Weights of a small GPT-style language model, trained from scratch on English Wikipedia: tied embeddings.
Each number is 128 + 32 x the weight over the matrix's rms, rounded and kept within 0 to 255. Layers, rows and columns count from 0.

# layer 3 MLP down (transposed), 1792x512, rms 0.0223, rows 1307-1406, columns 448-479
[[ 93 183 154 210 117  53 147 133 187 101 121 112 117  78 118 168 100  93 177  83 102  85 123 213 155 163 154 151 178 124  86 138]
 [121 144  76 106 129 165  89 136 100 201 122 105 148 114 146  73 123 175 144 150 126 107 101 184 142 142 112  75  47 105 135 161]
 [104 148 139 183 141 115 119 100  91 120 106 100 121 136  83  97 177 153  61 151 128 110 108 146 128  92 119  80 149 139 176 153]
 [151 174 147 125 145 115 102  96  92  78 156 112  78  90 106 110  92 136 149  91  88 100 105  48 116 174 166  62 134 166 140 106]
 [124 171 126 136 151 152 118 174 131 160 138 170 140 142 120 126 112 142 107 131 117  66 133 133  70 129 123 163 166 162 118 168]
 [107 118 149  99 108 122 103 111 185 103 105 132 162 111 105 130 159 137 137 130 112 149 113 112  90 145 145 128 127 127 129 131]
 [121  87 175 245 184 123 130 131 171 101 172 146 133 108 199 112  85 144 141 121 113 148 156 131 128 121   5 131  59 119 125 155]
 [105 127 147 123  62 163  98  88 111 137 124  85 112 157 104 130 149 187 150 177 187 161 114 171 100 159  95 178  78 105  96  82]
 [133 108 165 126  82 152 126 118 128 110  94  86 101 158  53 120 152 120  75 196 114 104 173 117 117 109 104 131  80 129 123  78]
 [138 148 123  99 136 139  94 136 129 168 128 105  41 160  87 164 132 176 151 156  97  99 119 119 135  66 106 119 133  85 216 131]
 [108 146 128 103 140 102 119  80 150 172  78 159 110 145 101 167 167 106 142 137 107 186 150  94 147 176 142 150 141 135 108  83]
 [139 127 119 123 177  90 115 102 171 143 127 123 172  92 116 108 129 140 153 146 146 117 126 141 166 105 105 122 135 167 142 154]
 [130 111 162 165 124 133  65 137  52 170 113  84 114 119  86 126 160 134 143 147  56  94 140  79 112 145 144  99 194 117 124 132]
 [123 163 121 149  82 112 113 139 131 125 118  93 156 151 153  95 125 140 166 139 115 127 155  99 127 124 142 119  84 137 147 120]
 [157 140 129 129 102 105 111 136 173 158 215 174 184 153 117 147  94  94 139  78  73 132 147 115 101 153 170 101 116 135 117 149]
 [ 89 196  96 143 173  87 118  88 122  94 114 113 170  99 119 151 145  73 114 193 187 124  93 162 118  89 132 114 175 108 171 132]
 [ 74 144 148 185  76 143 166 149 138 149  84 115  86 149  30 124 158 172 113 127  95 153 131  85 100 111  93 135 128 146 134 125]
 [190 157 151 137 110 162 128 172 125 110 105 102 179 127 106 127 126 147 141  68  95 146 107   3 107 175 159 170  94 101 112  70]
 [142 167  93 220  90  87  77 143 133 127 141 117 108 135  97 142  86 131 114 142  84  76 128 116  96 141  78 167 132 134 123  94]
 [146 127 122  94 192 133 116 161 157 140  67  51 167 126 151 104  99  95 129 136 103 135 113 148 104 114  68  79 100 115 156  99]
 [110 120 151 116 165  93 144 124 143 106 119 148 177 203 133 115 119 103 122 166 126 127 115  91 115  83 124 148 134 153 117 118]
 [191 115 132 114 125 122  83 151 154 165 100 124 179 107  26  74 117 146 128 156 143 173 123 118 163 150 192 154 101 132 145 147]
 [179 103 136 146 103 134 136 116 106 152 159 136 150 139 128 160  77 148 172  99  98 152 150 111 107 132 141 164 118 101 118 151]
 [116 108 140 169 143 154 103 116 186 171 127 128  79 110 157 207 128 170 141 150  85 140 126  54 149 105 136 113 131  81 122 148]
 [196 135 115 100  84 119 154 205 108 136 163 122 122 151  42 124 183 188 150  87 143  91 111 172  93 167 121 174 147 104 179  91]
 [143  89 119 150 145  75  93  83 129 147 116 133 149 153  74 125  25 127 116 115  56 160 163 155  95 132 203 103  96  86  92 117]
 [102 126 106 102 148 126 132 147 113 123 122  93 141 126 152 156 133 116 174  97 104 139  97 147 156 175 135  79 161 126  99 115]
 [132 111 172 163  67 137 109 168 196 103 113 183 116 106 173 108 214  98 102  90 109 167 125 122  77 122 106 150  27 130 151 137]
 [143 166 237 176 120 124 136  91 108 103 152 113 126  98 161  89 110 124  81 125  94  84  95 160 188 126 117 104 106 105 100 134]
 [184 133  86 207 159 138  92  75 152  83 110 158 118 145 150 183  80 102 154 157 146 130 113 108 167  77 131 119 123 164 112 164]
 [144 123 154 109 145  87 134 104 145 140  96 138  39  65 161 107 131 111 124 130 116  97 119 126 142 112  94 153 139 133 125 179]
 [ 80 122 214  90 128 175 144 120 131 142 213 128  82  90  92 155  81  88 145 161 153 148  95 120 158 156 104 155 182 126  70 160]
 [ 85 127 137 127  54 115 162 114  88 113 112  96 116 160 144 121 139 144  72  89 135 178  95 122 145 118  59 125  97 138 124  95]
 [116 169 163  94  99  71 126  64 137 168  91 178 144 122 108 135 133  79 193 158 151 115 119 113 118 140 136 123 128 157  74 128]
 [149 104 126 139 170 109 188 155 150 107 157 167 101 140 156 124 135  97 175 123  86 151 192 163 125 147  83 111 157 100  63 117]
 [128 131 138 134 169 162  85  81  71 119 163 178 102 103 208 131 249 154 146  79 148 134 151 144  70 132 113 135 150 138 107 101]
 [201  91 115  91 113  44 154 151 155 105 125 158 123 125 198 191 103 150 114 179 160 150 176 154 161  77  84 158 127 156 127 178]
 [125 100 170 159 114 193  76 181 124  99 123 132 127 148 130  97 146 129 111 139 185 169 116 132 152  74 172  94  87 130 107 151]
 [111 193 144 180 107 120 134 158 154 149 121 152 125 129 102  72 118 165 143 182 121 125 125 119 182 168 131  94 170 155  89  47]
 [167 126 154 160 120 156 135 136 199 108  85 115 179 137 155 170 126 129 173  85 115 166 108 132 156 173 105 143  93 118  99 122]
 [144 151 126 125  29 156 135 145 159  84  93 129 155 120  42  98 181 128 116  66 134  71 135 152 154 163  70 170 120 118  35 192]
 [140 119 100 120 156  85 147 157 142  99 157  86  89 118 126  90 174 122 157 165 113 171 131 147 120 138 163  68 123 112 128 124]
 [149 127 105 143  73  80 122 158 141 115 146 165 154  76 122 154 151  74 246 243  88 142 109 147 167 165 130  73 215  87 100 220]
 [136  89 161 100 195 153 107 123 136 155 124 154 136  93 135 120 145 148 153  98 119 145 123  88 118 134 135 152 165 171 106 137]
 [141 128 117 155  92 112 127 149 141 139 145 155 127 110 140 137 116 150 122  71 127 162  86 133 174 146 102 169  95 190 139 107]
 [132  89 121 118 149 105 154 165 162 115 164 136 136 153 131 136 109 136  91 113  92 122 135  52  64 127 147  96 163 116  94 189]
 [ 96  74 118  90 102 135 101 157 156 172 175 169 102 158 142 197 145 139 186 111 191 122 143  66  83 116  95  98  59 158  93 136]
 [178 122 110  90 177 126 120 119  77  85 115  98  94 152 105 129 107  72 156 104 123  50 173 109 139 126 137  66  76 128 129 193]
 [178 122  87 136 133 124 120 121  68  87 148 117 132  88 112  57 208 186 167 112 137 161 147 151 154 103 191  90 157 107 127 204]
 [101 129 128  97 113  94 150 158 149 140 139 129 120 126 151 153 150  95  89 118 160 137 114 125 122 124 121 173 117 199 109 123]
 [156 160  84 109  84 150 142 118 123  67 117 137 172 130  82 171 104 153  87  75 136 148  84 166 161 171 113 109  88 149 100 126]
 [172  90 133 109 116 141 163 133 138 155  92 118  88 122 166 113  85 167 144 163 151 110 135  69 139 106 129 108  86  60 122 125]
 [163 129 118 146  92 100 132  66 137  86 117 127  53 123 109  97 123 138 109 114 115 153 106 166 131  97 114 127  69  62 103 120]
 [172 148 140 134 152 115 126 166 106 104 107 139 155  97 118  92 117  83 142 103 109 121  83  81 136 118 134 139 178 145 126 151]
 [168 141 114 158 146 150 143 134 155 131 175  93 132 146 160 106 109 143 100 107 131 119 135 147 124 195 151 116 158 189 140 101]
 [ 97 108 149 139 150 108 157 127 123 174 132 113 140 170 121 122 142 163 111 125 103 130  33  37 182  95 145 114 116  98 174 129]
 [ 96 104 105  57  60 167  63 151 130 112 128 129 128 117  88 100 152 103 127 144 154 166  78 108 185 132 136 178 158 155  65 156]
 [ 94 162 120  71 119  99  97 121 170 185  89 120 158 137 162 125 174 106 127 104 142 131 128  60 123 108 142 148 132 129 170 117]
 [175 166 119  78 133 143 137  83 105  91 164 114 132 124 109 131  91 116  96  92 167 127 170 148 144 136 151  62 153 153 150 178]
 [163 150 156 129 139  97 103  93 120 153 185 177 126  84 205 106 155 145 153 102 146 119 159 124 103  78 185 130 171  93 132 102]
 [101 105 138 110 197 131 117 131  62 130 103 128 126 122 127 135 157 131 157 126 117 144 141 137 128 159 108 160 177  72  97 115]
 [103 150 130 191 178 184 170 129 122 143 130 104  91 121 116 125 125 117 148 128 166  85 149  70 111 114  94 139 124 127 156 137]
 [142 165 170 148 143 140 130 146 231 161 130 135 151  86 136 168 114 110  94 127 120 108  82 116 157 144 120  92 189 139 184 146]
 [167 139 129 135 111 116 129  99 147 122 105  91 144 123 175 103 151 191 193 140 173 150 185 140 159 119 169 163  92  95  92 113]
 [149 161 215 171  97 132 108 172 136  93 110 164 132 145 180 113 138 206 167 114 140 182 133 137 132 165 104 183 109  81 127  99]
 [ 74 135 164 117 106 112 188  75 140 111  86 186  87 110 145 156 155 180 134 174 139 213 128  95  79  92 164 127 182 167 106 155]
 [ 99  79 165 160 193 189 162  67 109 183 131  94  97 150 101 108  88 195 160 136  90  71  94 126 149 174 123 111 142 156 209 159]
 [143 125 174 157 119 120 151 130 138 158 129 105 119 122 123 134 119  97 138 113 136 119 105  96 116 103 171  86 104 112 130 176]
 [201 116 123 147 142  93 135 157 132 158 166 145 158 143 141 152 173 126 151 110 124 128 139 128 104  82 115 178 167 134  87 174]
 [155 161 157 114 117 124 131 128  93 100 130  74  86 152 132 143 108 204 136  44 117 159 104 158 165 122 130 157 115 136 129 178]
 [125 155 174 108 152 102  73 167 128 140 177 102  88  58  71 153 126 104 167 122  83  87 146 130  85  98 110 130  95 121 162 133]
 [114 129 157 136 188 167 108 143 175 146 119 107  77 124 112  79 126 141 151 154 138  95 141 190 117 141 103 183 120 118 131 130]
 [ 37  84 147 173 255 137  46 112 132 146 134 119 209 129 126 168 151  67  94 162 177  86 156  91 134 150 148  85 123 173 200  53]
 [179 179  62 135 118 108 115 147 189  95  62 171  58 164 134 138 108 115 138 111 155 103  84 145  87 135  84 180 174  85  99  71]
 [ 82 102 165 135 107 111 189 168 168 124 169  79 172 146 121 114 123 143 104 100 143 123  80 134 155 142 151 164 161 115 113 133]
 [132 106 128 107  94  46 139 124  95 182 105 161 111 182 111 166 192 134 120 168 154 121 132 164 150 112  98 118 107 159 103 154]
 [178  84  71 115 104 135 177 143  89 127 144 128 143 134 129 133  81 157  98 174 178 144 145 141 103 185 180 110 111 136  92 116]
 [154 137 140 161 104 150  97 213 160 156 135 130 110  48 133 110 116 144 178 157 100 139  86 106  59 157 100  87  87 158  69 130]
 [ 99  86 101 140 100 107  42 135  96  93 104 115 111 156  87 163 145 128 175 121  98 139 177 193 166 134 180 130 125 115 128 154]
 [114 101  82 173 123  93 221  57 135 172 127 105 183 133 165 157  67 108  84 163 173  79 149 152 108 133 132 154  97 177 120  50]
 [132 133 112 143 110 114 144  75 123 128 132 116 140 137 111 121 133 146 124 102 135 128 119 187 140 131 112 132 133 128 110 180]
 [129 190 123 158 132 170 124 109  58 150 103  68  68 119 106 161 163  92 153 124  81 103 120 117 118 138  85 117 109 100 158 137]
 [ 93 126 131 154  98 157 139 126 171 119 153 161 147 114  98 123 127  96  90 106 108 117 144 127 111 107 210 127 123 133 149 141]
 [148  69 141 124 128 139 131 119 102 132 118 145 182 107 121 153 161  71  87  98 178 129 145 114 153 139 132 187 108 203 124 146]
 [165 128 158 136 128 114  98 134 172  75 140 128 136 167 131 124 128 171  90 157 107 165 161 148 140 102 171 173 158 163 174 165]
 [164 104 170 109 128 112 107 175 159 124 105 124 160 103 136 197  71 103 108 166  98 112 158 131 142  98 115 141  86  92  65 110]
 [156 186 120  84 127 118 122 123 121  73  86 143  96 112 130 140 148 175 126  90 151 116  46  97 125 141 128 167  82 125 138 146]
 [ 96  93 110  70 143  54 152 129 157 186 149 130 134 165 141  97 105 149 124 106 142 216 188 109 102 106 126 158 142 139 129 149]
 [182 141 159 134  64 130 115 111  98 125 135  97 181 102 179 104 160  85 161 117 159  70 100 202  77 138 119 128 132 107  76 170]
 [153 118 176 220 156 178 129 149  66 187 151 109 162 128 119 130  61 152 129  61 177 138 126 130 103 165  92 107 195 130 131  76]
 [146 114 165  75 139  95 104  72 137 122 172  93 129  72 108  90 126 120 171 172 100 148 141 167  91 124 158 108 151 155 114 126]
 [153 167 145 134 171 130 166 125 113 164 106 167 180 118  94 161 132 103  41 119  80 144 111 129 171 148 163  80  84 124  88 144]
 [ 65 125 127 151 100 147  87 145 122 143 154 132 115 100 157  97 121  89 162 138 148 124 159 121 147 116 125 155 109 160  80  80]
 [133 120 116 194 105 143 129 153 119 168 141 103  91 112 122 145 151 153 184 159 157 131 165 174 132  83  99 171 105  64 116 104]
 [ 88 166 217 126  87 167  73 128 104 191  76 147 163 134 170 134 159 103 119  98 173  86 133  75  65 116 140 126 125 115  67  84]
 [139  97 112  97 124 147  99 114 100 134 119  83 106  95 112 138  98 111 121 162 191 135 176 162 154 123 138 110 123 152 152 195]
 [ 74 136 141 134 125 142 157  98 128  50  86  82  70 139  69 169 110 182  89 129 125 125 130 170 186 127 132 108 140  54 173 145]
 [124 135 130  97 120 117 145 106 129 115 122 127 117 104 148 122 148  91 160 109  99  81 152 149 120 124 153 158 152 135 161 166]
 [163 131 138 114 142 128 100 140 127 126 113 185 181 140 138  86 131 115 125 117  62 128 140 122  98 170 161 164 135 159  74 129]
 [ 84 116 152 148 141 193  83 152 177  82  98 191 126 131 138 184 178  93 115 196 192 190 118 166  71 138 114 183 176 168 137 178]]
# layer 3 MLP up, 1792x512, rms 0.0295, rows 1308-1407, columns 448-479
[[141 143 118 161 112 131  94 103 217 133 166  70 121 163 171  82 131 115 104 127  76  95 101  59 143 132 140 157 197 186 122 143]
 [125 147 153  80 116  93  66 154 135 104 144 163 122 154 154 141 170  58  62  63  76 125  98 143  99 171 137 136 119 170 154  99]
 [187  99 167 133  86 128  95 175 136 140 106  92 174 101 152 107  67  90 120 191 117 138 110 122 126 177  38 121 173 153 173 137]
 [141  60  90 164 124 140 111 105 170 114 156 122 151 135 143  70  97 113  48  85 111  47  70 108 162  62 152  84 178 165 188 143]
 [ 90 179 212 160 138 130 128 170  97 132 153 135  77 109 103 130 127  86 123 100 127 103 103  68  45 101 135 131 150 122 115 126]
 [190 162 160 144  68  38 119 162 133 102 118 117  66 132 131 127 138  99 128 204 138  90 112 111  47 115 140 125 124 155 182  90]
 [177  68 156 127  98 111 131 136 152 104 156 108 127 146 106 169 153 115  97 140 129 130 142  70 150 125  94  93  85 157  73  93]
 [ 81 103 159 114 171  90  89 132 111 170 154 125  61 181 126 115 115  87 193 139 106 158 130  96  99 165 148 163 101 184 166 114]
 [ 90 112 142 116 195 129 107 138 150 122 151 134 119 124  97 127 128 135  91  96 195 124 148  96 106 103  66 165 140 139 136 155]
 [140 132 159 130 153 111  94  84  75 123 174 104 112 110 152  98 134 140 160 152 113 125 163 142  88  77 128 184 132 106 102 137]
 [118 106 129 128  16 100 143 123 120 118 116 162 131  87 140 142 124  86 139 146  83  87 176 112  86  75 148  78  95 152 151 127]
 [125 215 137 148  90 130 163 154 156 149 181 142  67 122  94 149 111 146  93 120 164 119 119 144 151  54 147 105 101 194 159  99]
 [138 152 211 130  80 116 153 129 126  76 119 138 150 173 154 144  75  98  98  89 122 156 108  76  76 119 120 133 190 141  48 182]
 [120 118 153 120 149  61 128  57 139 200  97  69  79 159 135 117 107 145 123 105 166 158 118 136 172 191 163 145  79 138 147 140]
 [114  48 141 160 130 139 127 130 136 216 136 173  94 145 170  91 135 129 105 165 170 129 127 153 128 111  88 185 116 132 136 105]
 [211  90  90 137 142 104  65 101 152 159 115  88 131  82  98 115 157  84  75 137 165 127  90 168 131 125 153 128 100 123 177 152]
 [111 112  66 101  64 114 114 159 153 179 133 136 114 129 150 117 121 125 178 121  82 132 139 111 110  63  70 120 115 170 133 131]
 [150 121 153  12 103 144 147  87 153 153 124  95 195 159 143 114 151 106  54 120 199 154 116  98 121 159 149  90 178 167 120 113]
 [220 174  70 121 118 121 105 108  90 125 145 142 125 139 135 119 125  70 143 112  89  85 115 134 134 122  95  87 130 127 108 127]
 [ 95  73 162 159  45  81 157 157 128 127 157  93 137 133 140 133 139 135  68 113 122 175 114 178  78  96  43 103 121 114 135 108]
 [186 182 166 107 153 117 148 130 173 133 127 175  94  87 101 107 133 146 138 166 127 137 130 110 116 107 100  95 157 161 106 140]
 [144 105 115 169 153 163 120 152 113 162 114 120 154 161 124 117 125 116 124 131 153 117 160 152 116 120 135 174 111 130 107  76]
 [147 119 119 143  92  61 117 120 109 130 132 149 162 163 182 165  95 106 119 138  85 130 108 143 127  88  76 133 172 145 173 117]
 [170  59 117  97 160 143 104 108 147  83 131 113 108 169 166  72 115  80 158 156 109 136 173 134 115 164 192 114 117 159  96 100]
 [130 134 159  80 115 139  90 141 152 146  81 135 119 122 124 138 131 100 100 103 195 130  83 118 121 147  48 120  71 142 235 120]
 [209  97 140 105  90 140 141 113 113 146 131 122 149 171 114  86 119 111  58 152  80 147 122 147 165 111 101 159  91 101 127 133]
 [152 166 142 109 104 165 152 108  92 109 133  36 136 133 129 100 154 126  90 217 173 111 123 132 128 157 136 165 146 189 146 117]
 [141 122 100  99  84 145 113  83 140 166 116 173 142 164 180  88 132 127 117  41 106 122 137 102 103 109 159 131 115 171 120 115]
 [124 106 103  75  52 137 155 120  97 147 139 131 168 165 166 117 155 139 111 129 123 155 111 148 119 127  80 115 117 110  87 126]
 [107 163 128 166 152 118 147  74 113 113 189 154 105 128 156 125 107 113 145  99 124  77 157 106 131 149 165 100 199 144 128 126]
 [105 145 105 127 132 129 126 135 129 195 122  79 188 121 150  59 143 108  68 130 149 114 152 118 122 127 125 171 119 110 151  90]
 [125  77 103 124 160 153 106  77 119 145 110 184 180 153 132  69 128 137 109 137 124 115 185 163 129 151 117  76 136 151 151  82]
 [178 106  89 131  94 134 103 150 115 167 117  81 119 138 157  65 113 154  80  61 176 114  91 143 135 151 115 131 146 108 150 109]
 [136 153 181 183  89 102  32 167 138 117 121 122 133 139 197 141 124 142 129 121  81  97 159 125  77  20  97 122  70 141 115 143]
 [115 104 224 117 102 104 190 143 159 116 120 186 165 180 129 131 108 101 131 103 107  82 110 107 110 116 188 128 113 109 156 133]
 [192  95  74 211 130  73 102 102 112 185 162 140 118 133 139  78  71  17 117 137 181 124  86 106 149 169 118 162  98 139 156  88]
 [174 148 128  99 191  96 125 124 122 104 114  98 125 164 113 153 128 154 109 129 130 141 189 136 138 188 129  92 176 137 101 133]
 [156 169 111  95 115 131 133  90 136 120 121 110 125 160 142 161 166 110  91 173  91 174  79 103 130  95  87 153 167  99  83  91]
 [172 180 135 169 198 102 142 109 124 129 158 119 165 123  89 113  70  76  51 128  90 108 133 133 128 123 159 142  62 123 117 163]
 [125 112  99  94 151  82  84  70 116 151 143 147 147 171 112 130 163 132  81 145  73 136  87 118 160 166  85 130 192 124 113  74]
 [115 106 173 116 143 109 127 101 137 131 112  82 108 157 152 137 120 144 148 105 122 154 138 145 175 142 137 178 110 110 163 158]
 [132 147 118 131 176 102  86 118 110 100 231  46 114 112 142  88 108  77  59  93 120 128 139  94 104 148 116  89 153  88  76 154]
 [159  91 151 136  76 169 125 128 119 139 137 148  97 159 152 146  93 114 103 179  80 124 109 128 137 138 168 142 107 121 164 150]
 [165 102 128  88  90  38 114 134 135 151 179  90 130 149 109 133  93  68 107 112 130 139  94 124  84  71 114 122 125 138 145  60]
 [161 146  93 141  98 154 138 124  78 192 116  56 147 138 147  58 132 102 129 179 149  78 127 125 146 143  79 134 117 146 116 131]
 [135 139 131  90 144  46 119 145 138 149 151 144 154 144 137 119 113  85  87 123 148 111  88 118  57  91 121  61 127 129 216 112]
 [112 130  76 113 124 142 172  78  68 105 113  98 114 110 129 120 140 119  99 159 199 147  69  94 132 152  86  99 149 159 132 145]
 [118  98  79 128 143  99 129 165 133 141 150 116  93 145 146 126  41  74  98 115 152 135 101 119  94 116 137 132 105 133 115  68]
 [ 88 122 120  85   0  45 111 129 157 102 201 135 149 132 246 146  93 135  44  91 223 150  97 121 104 148 128 193 159 255  95 122]
 [104 197 120 167 162 122  96 103 114 214 165 123 100 142 182 125 152 122 106 115 116  69 119 117 101 104 126 152 187  86 137  89]
 [142 115 179 172  82 124  97  87 123 120 179 133 162 125 124 109 112  86  59  65 150 124 147  99  94 159 104 121  79 145 156 104]
 [160  84 147 106 138 109 108  99 108 100 185 140 123 100 155 166 159 112 145  96  69  85 148 117 139 156 133 136 153 127 124 109]
 [118 141 132 173 143 128  94 127 112 162  81  31 134 130 120  95 127 109 197 123 183 141  85 104 152 166  20 178 118 120 107 120]
 [121 116  97 136 100  65 150 143 126 147 128  94  94 160 125 143 128 146 141  74 131 102  78 131 157 133 126 114 132 169 106 139]
 [152 110  43 131 116  99 151 172 152 150 102 139 151 143 107  52  83  82  73  80 155  97 115 148 148 108 146 115 170 172 152 151]
 [119 142 149 141 146 132 163 115  68  97 144 161 167 150 119 172 157 131  32 113 194  72 140 107 184 132  83  71 126 143 110 128]
 [137 116 114 118 184 101 170 114 136 180 146 144  83 175 157  66 110  84 126 112 113 103 155 140 149 186 146 117 122 138 100 107]
 [143 145 162 155 137  61 114 114 179 152 140 149 103 141 160  93 158 120 111  98  89 175 114 149  88 126 175 225  68 140  88 121]
 [136 125 135 118 140 103 166 134 110 140 112 112 162 148 122 133  67  91 108 131 150 163 143 134 144 155  99  87 136 125 136 101]
 [ 85  91 132  85 148 117 114 125  73 145 175  92 171 143 156  75 130 162  93 142  86  73 131  94 124 139 165  77 153 140 117 125]
 [137 100 162 131  91  48 146 124 124 119  75 160 176 158 146 113  78 118 144  69 126  89 167 140  93 139 163 152 126 168 153  88]
 [128  93 173 114 129 128  75  77 135 115 142  85 125 116  90 100 171  90 118 132 100  94 129  88 112 117 115 174 148 128 161 132]
 [122 169  97 162 117 159  95  45  78  80 105 137 141 129 182 110 153 126 150  19 129 156 144 146 100 109 140 120 152 141 189 126]
 [109 129 135  90 118 190 122 136 101 135  90 143 100 139 118 147  46 107  73  88 167 140 178  97 123 179 101 120 148 148 163 157]
 [174  64  58 131 166 139  81 123 119 144 139 148 189 180 143  94 105  55 118  88 209 139  56 129 116 194  70 135  81 130  89  66]
 [149 180 156 212 100  71 135 152  94 148 164  69 118 160 144 119  94 160 139 125 108 149 156  93 121 145  51 109 142 156 126  97]
 [ 81  64 120  86 126 147 156 151  95 121 150 142 150 129 207  68 144  87  86 107 111 122  94  94 161 140 103 128 109 129  96 134]
 [109 140 155 101 112 124 101 127 125 123 143 108 114  91 168 135 100 145 118 122 194  54 160  97 116 172  98 106 135 139  93 165]
 [110  90 136  76  99  73 145 164 117 125 142  83 175 171 131  99 120 129 111  41 123 124  89  35 150 124  78 117 130 150 137 133]
 [180  87 168 184 112 113 143 146 152 160  77  92 150 173  87 127 138 128 153 126 125  99  88 123 142 131  83 130 104 149 138 130]
 [134 156 187 138  58  85  75  90 145 133 120  75  93 148 157 162 109 114 172 113  83 125 121 135 152 135 171  84 125 174 115 111]
 [172 125 100 139 137 144  56 183 174 123  91 184 150 141  96 132 111 100  75 110 106 159  97 132 141  76 102  94 145 217 175 112]
 [129 108 109 161 168 148 130 118  95  84 127 103 182 116 116  99 193  93  91 156 128 212  80 115 144 120 118  82 169 137 176 112]
 [185 119 124  97 162  70 141 149 179 141 142 150 152 184 139 107 116 133  83 185 145 118 190 141 105 147 137 130 131 129 157 137]
 [ 63 120  98  57 112 124  94 177  87 134 192 145 144 136  85  60  99 101 173  77  78  90 152  79 106 102  87 120 107  91 154 117]
 [ 98  97 117 136 134 127 101 127 117 183 130 123 127 129 128 138 179 146 114 153 117 129 123  73 134 143 138 146 160 158 163 151]
 [151 153 181 111 132  83 108 178 165 148 187 110 111 175 119 143 153 151 116 137 109  87 120 114 159 147 134 135 127 137  60 112]
 [103  93 168 153 114 105 134 134 194 145 165 136 103 139 161 173  50 124  53  66 133 115 162  81  67  67  92 114 144 165 131 103]
 [141  60 136 104  98  74 109 107 174 112 131 167 147 171 172  84 146  70 149  84 121 102  32 105 166  93 154  81  93 121 108 113]
 [127 109 149 113 114 132 162 126 130 108 149 165 179 135 145 139 151 114 117 130 148  67 160  88 137 107 120 106 117 133 137  40]
 [109  98 134  67 108 118 132 111 154 150 166  63  81 167 168 125 156 146 157 105 114 145 144 152 150 145 151 112  75 136 146  94]
 [133 147 106 118 131 142 152  83 118 149 132 117 112 124 100 134 118  82 113 155 182  90 134 114 127 123 162 102 182 164 137  90]
 [127 129 189 132  87 108 109 131 155 125 101 157 122 168 189 109 123 118 155 110  86 132 137 112  91  99  52  81 101 109  97 114]
 [132 149 145 119 127  87 106 176 105 115 162 142 108 153 173 127 126 117 107 149 108  78 113 118 123 117 124 108 188 156 150  95]
 [136 103 131 128  96 115 101  66 176 136  89 148 124 138 146 102  67  94 143 134 127  91 116 130  93  45 151  97 181 141 153 130]
 [139 123 124 113 128 166 164 143 140  81 188 143  80 135 135  71 143 165  92 189 160 118 178 149  98 122 126 130 138 145 204 107]
 [189 172 161 132 124 127 128 117 147 110 142  90  71 127 121 131 113 156 123  87 122 152 151  94 158 149  96 113  76 150 182 130]
 [146 130 147 157 151 129 124  90 142  61 134 152 152 125 149 140  52  89 154 183 129 173 104 128 173  91 151 170 137 161 172 115]
 [155  74  59 175  76  91 124 115 128 114 127  21 114 137 155 153  74 138  46  99 156  96 121  77 141 164  93 145 111 133 152 147]
 [137  73  98  71 118 114  95 155  97 124 133 121 137 144 154 116 139 129  66  89  94 151 179  92 101  73 105 158 149 111 128  89]
 [161 117  67 117 112 150  62  97  59 146 165 136  94 139 154  94  97 157 163 119 126 160 126 132 109 141  95 162 133 139 164  96]
 [139 157 156 138 153 136  82  91 143  80 115 167 142 153  97 135 102 164 133 104 122 140  92 144 117  97 179 157 103 113  94 144]
 [112 101 153  55 109 150 123 111 177  87 142 160 111 130 106  55  97 124  78  78 148  97 185 130 120 170 118  87  82 126 117 132]
 [173 114  93 161 126 149 170 123  89 120 160 135 134 155 142 105 108  95  30  78 210 109 136 122 148 167  95 149 168 166 212  99]
 [142 174 138 100 120 106 132 201 122  72 141 118  96 160 139 155 107 138  48 199 123  74 101  90 125 106 104 105  96 157 139  67]
 [120 153 149  94 138 111 186 138 138 107 145 121 127 134 183 111 139 117 102  93 101 150 160 108  85 148 141 157 107 100 155  98]
 [146  95 135 168  52  93  94 190 107  72 103 162  89 109 124 117  87  95 116 172 133 177  76 139 119  89  62 126 107 108 151 119]
 [ 69 109 152 101 124 110  97 147 149 148 108  76 109 150 102  90 147  87 110 115 114 140 122 137 155 101 141 158 118 151 135 170]
 [120 205 139 112 145 148 130 155 144 148 154  81 194 139 144 140 190 118 113 166 106 129 143  93  83 145 135  89 145 143 104 108]
 [168  94 183  80 151  98 151 201 155  92 127 134 178 132 143 164  70  33 169 180  38  99 146 128 129  61 109 113 134 173 132  64]]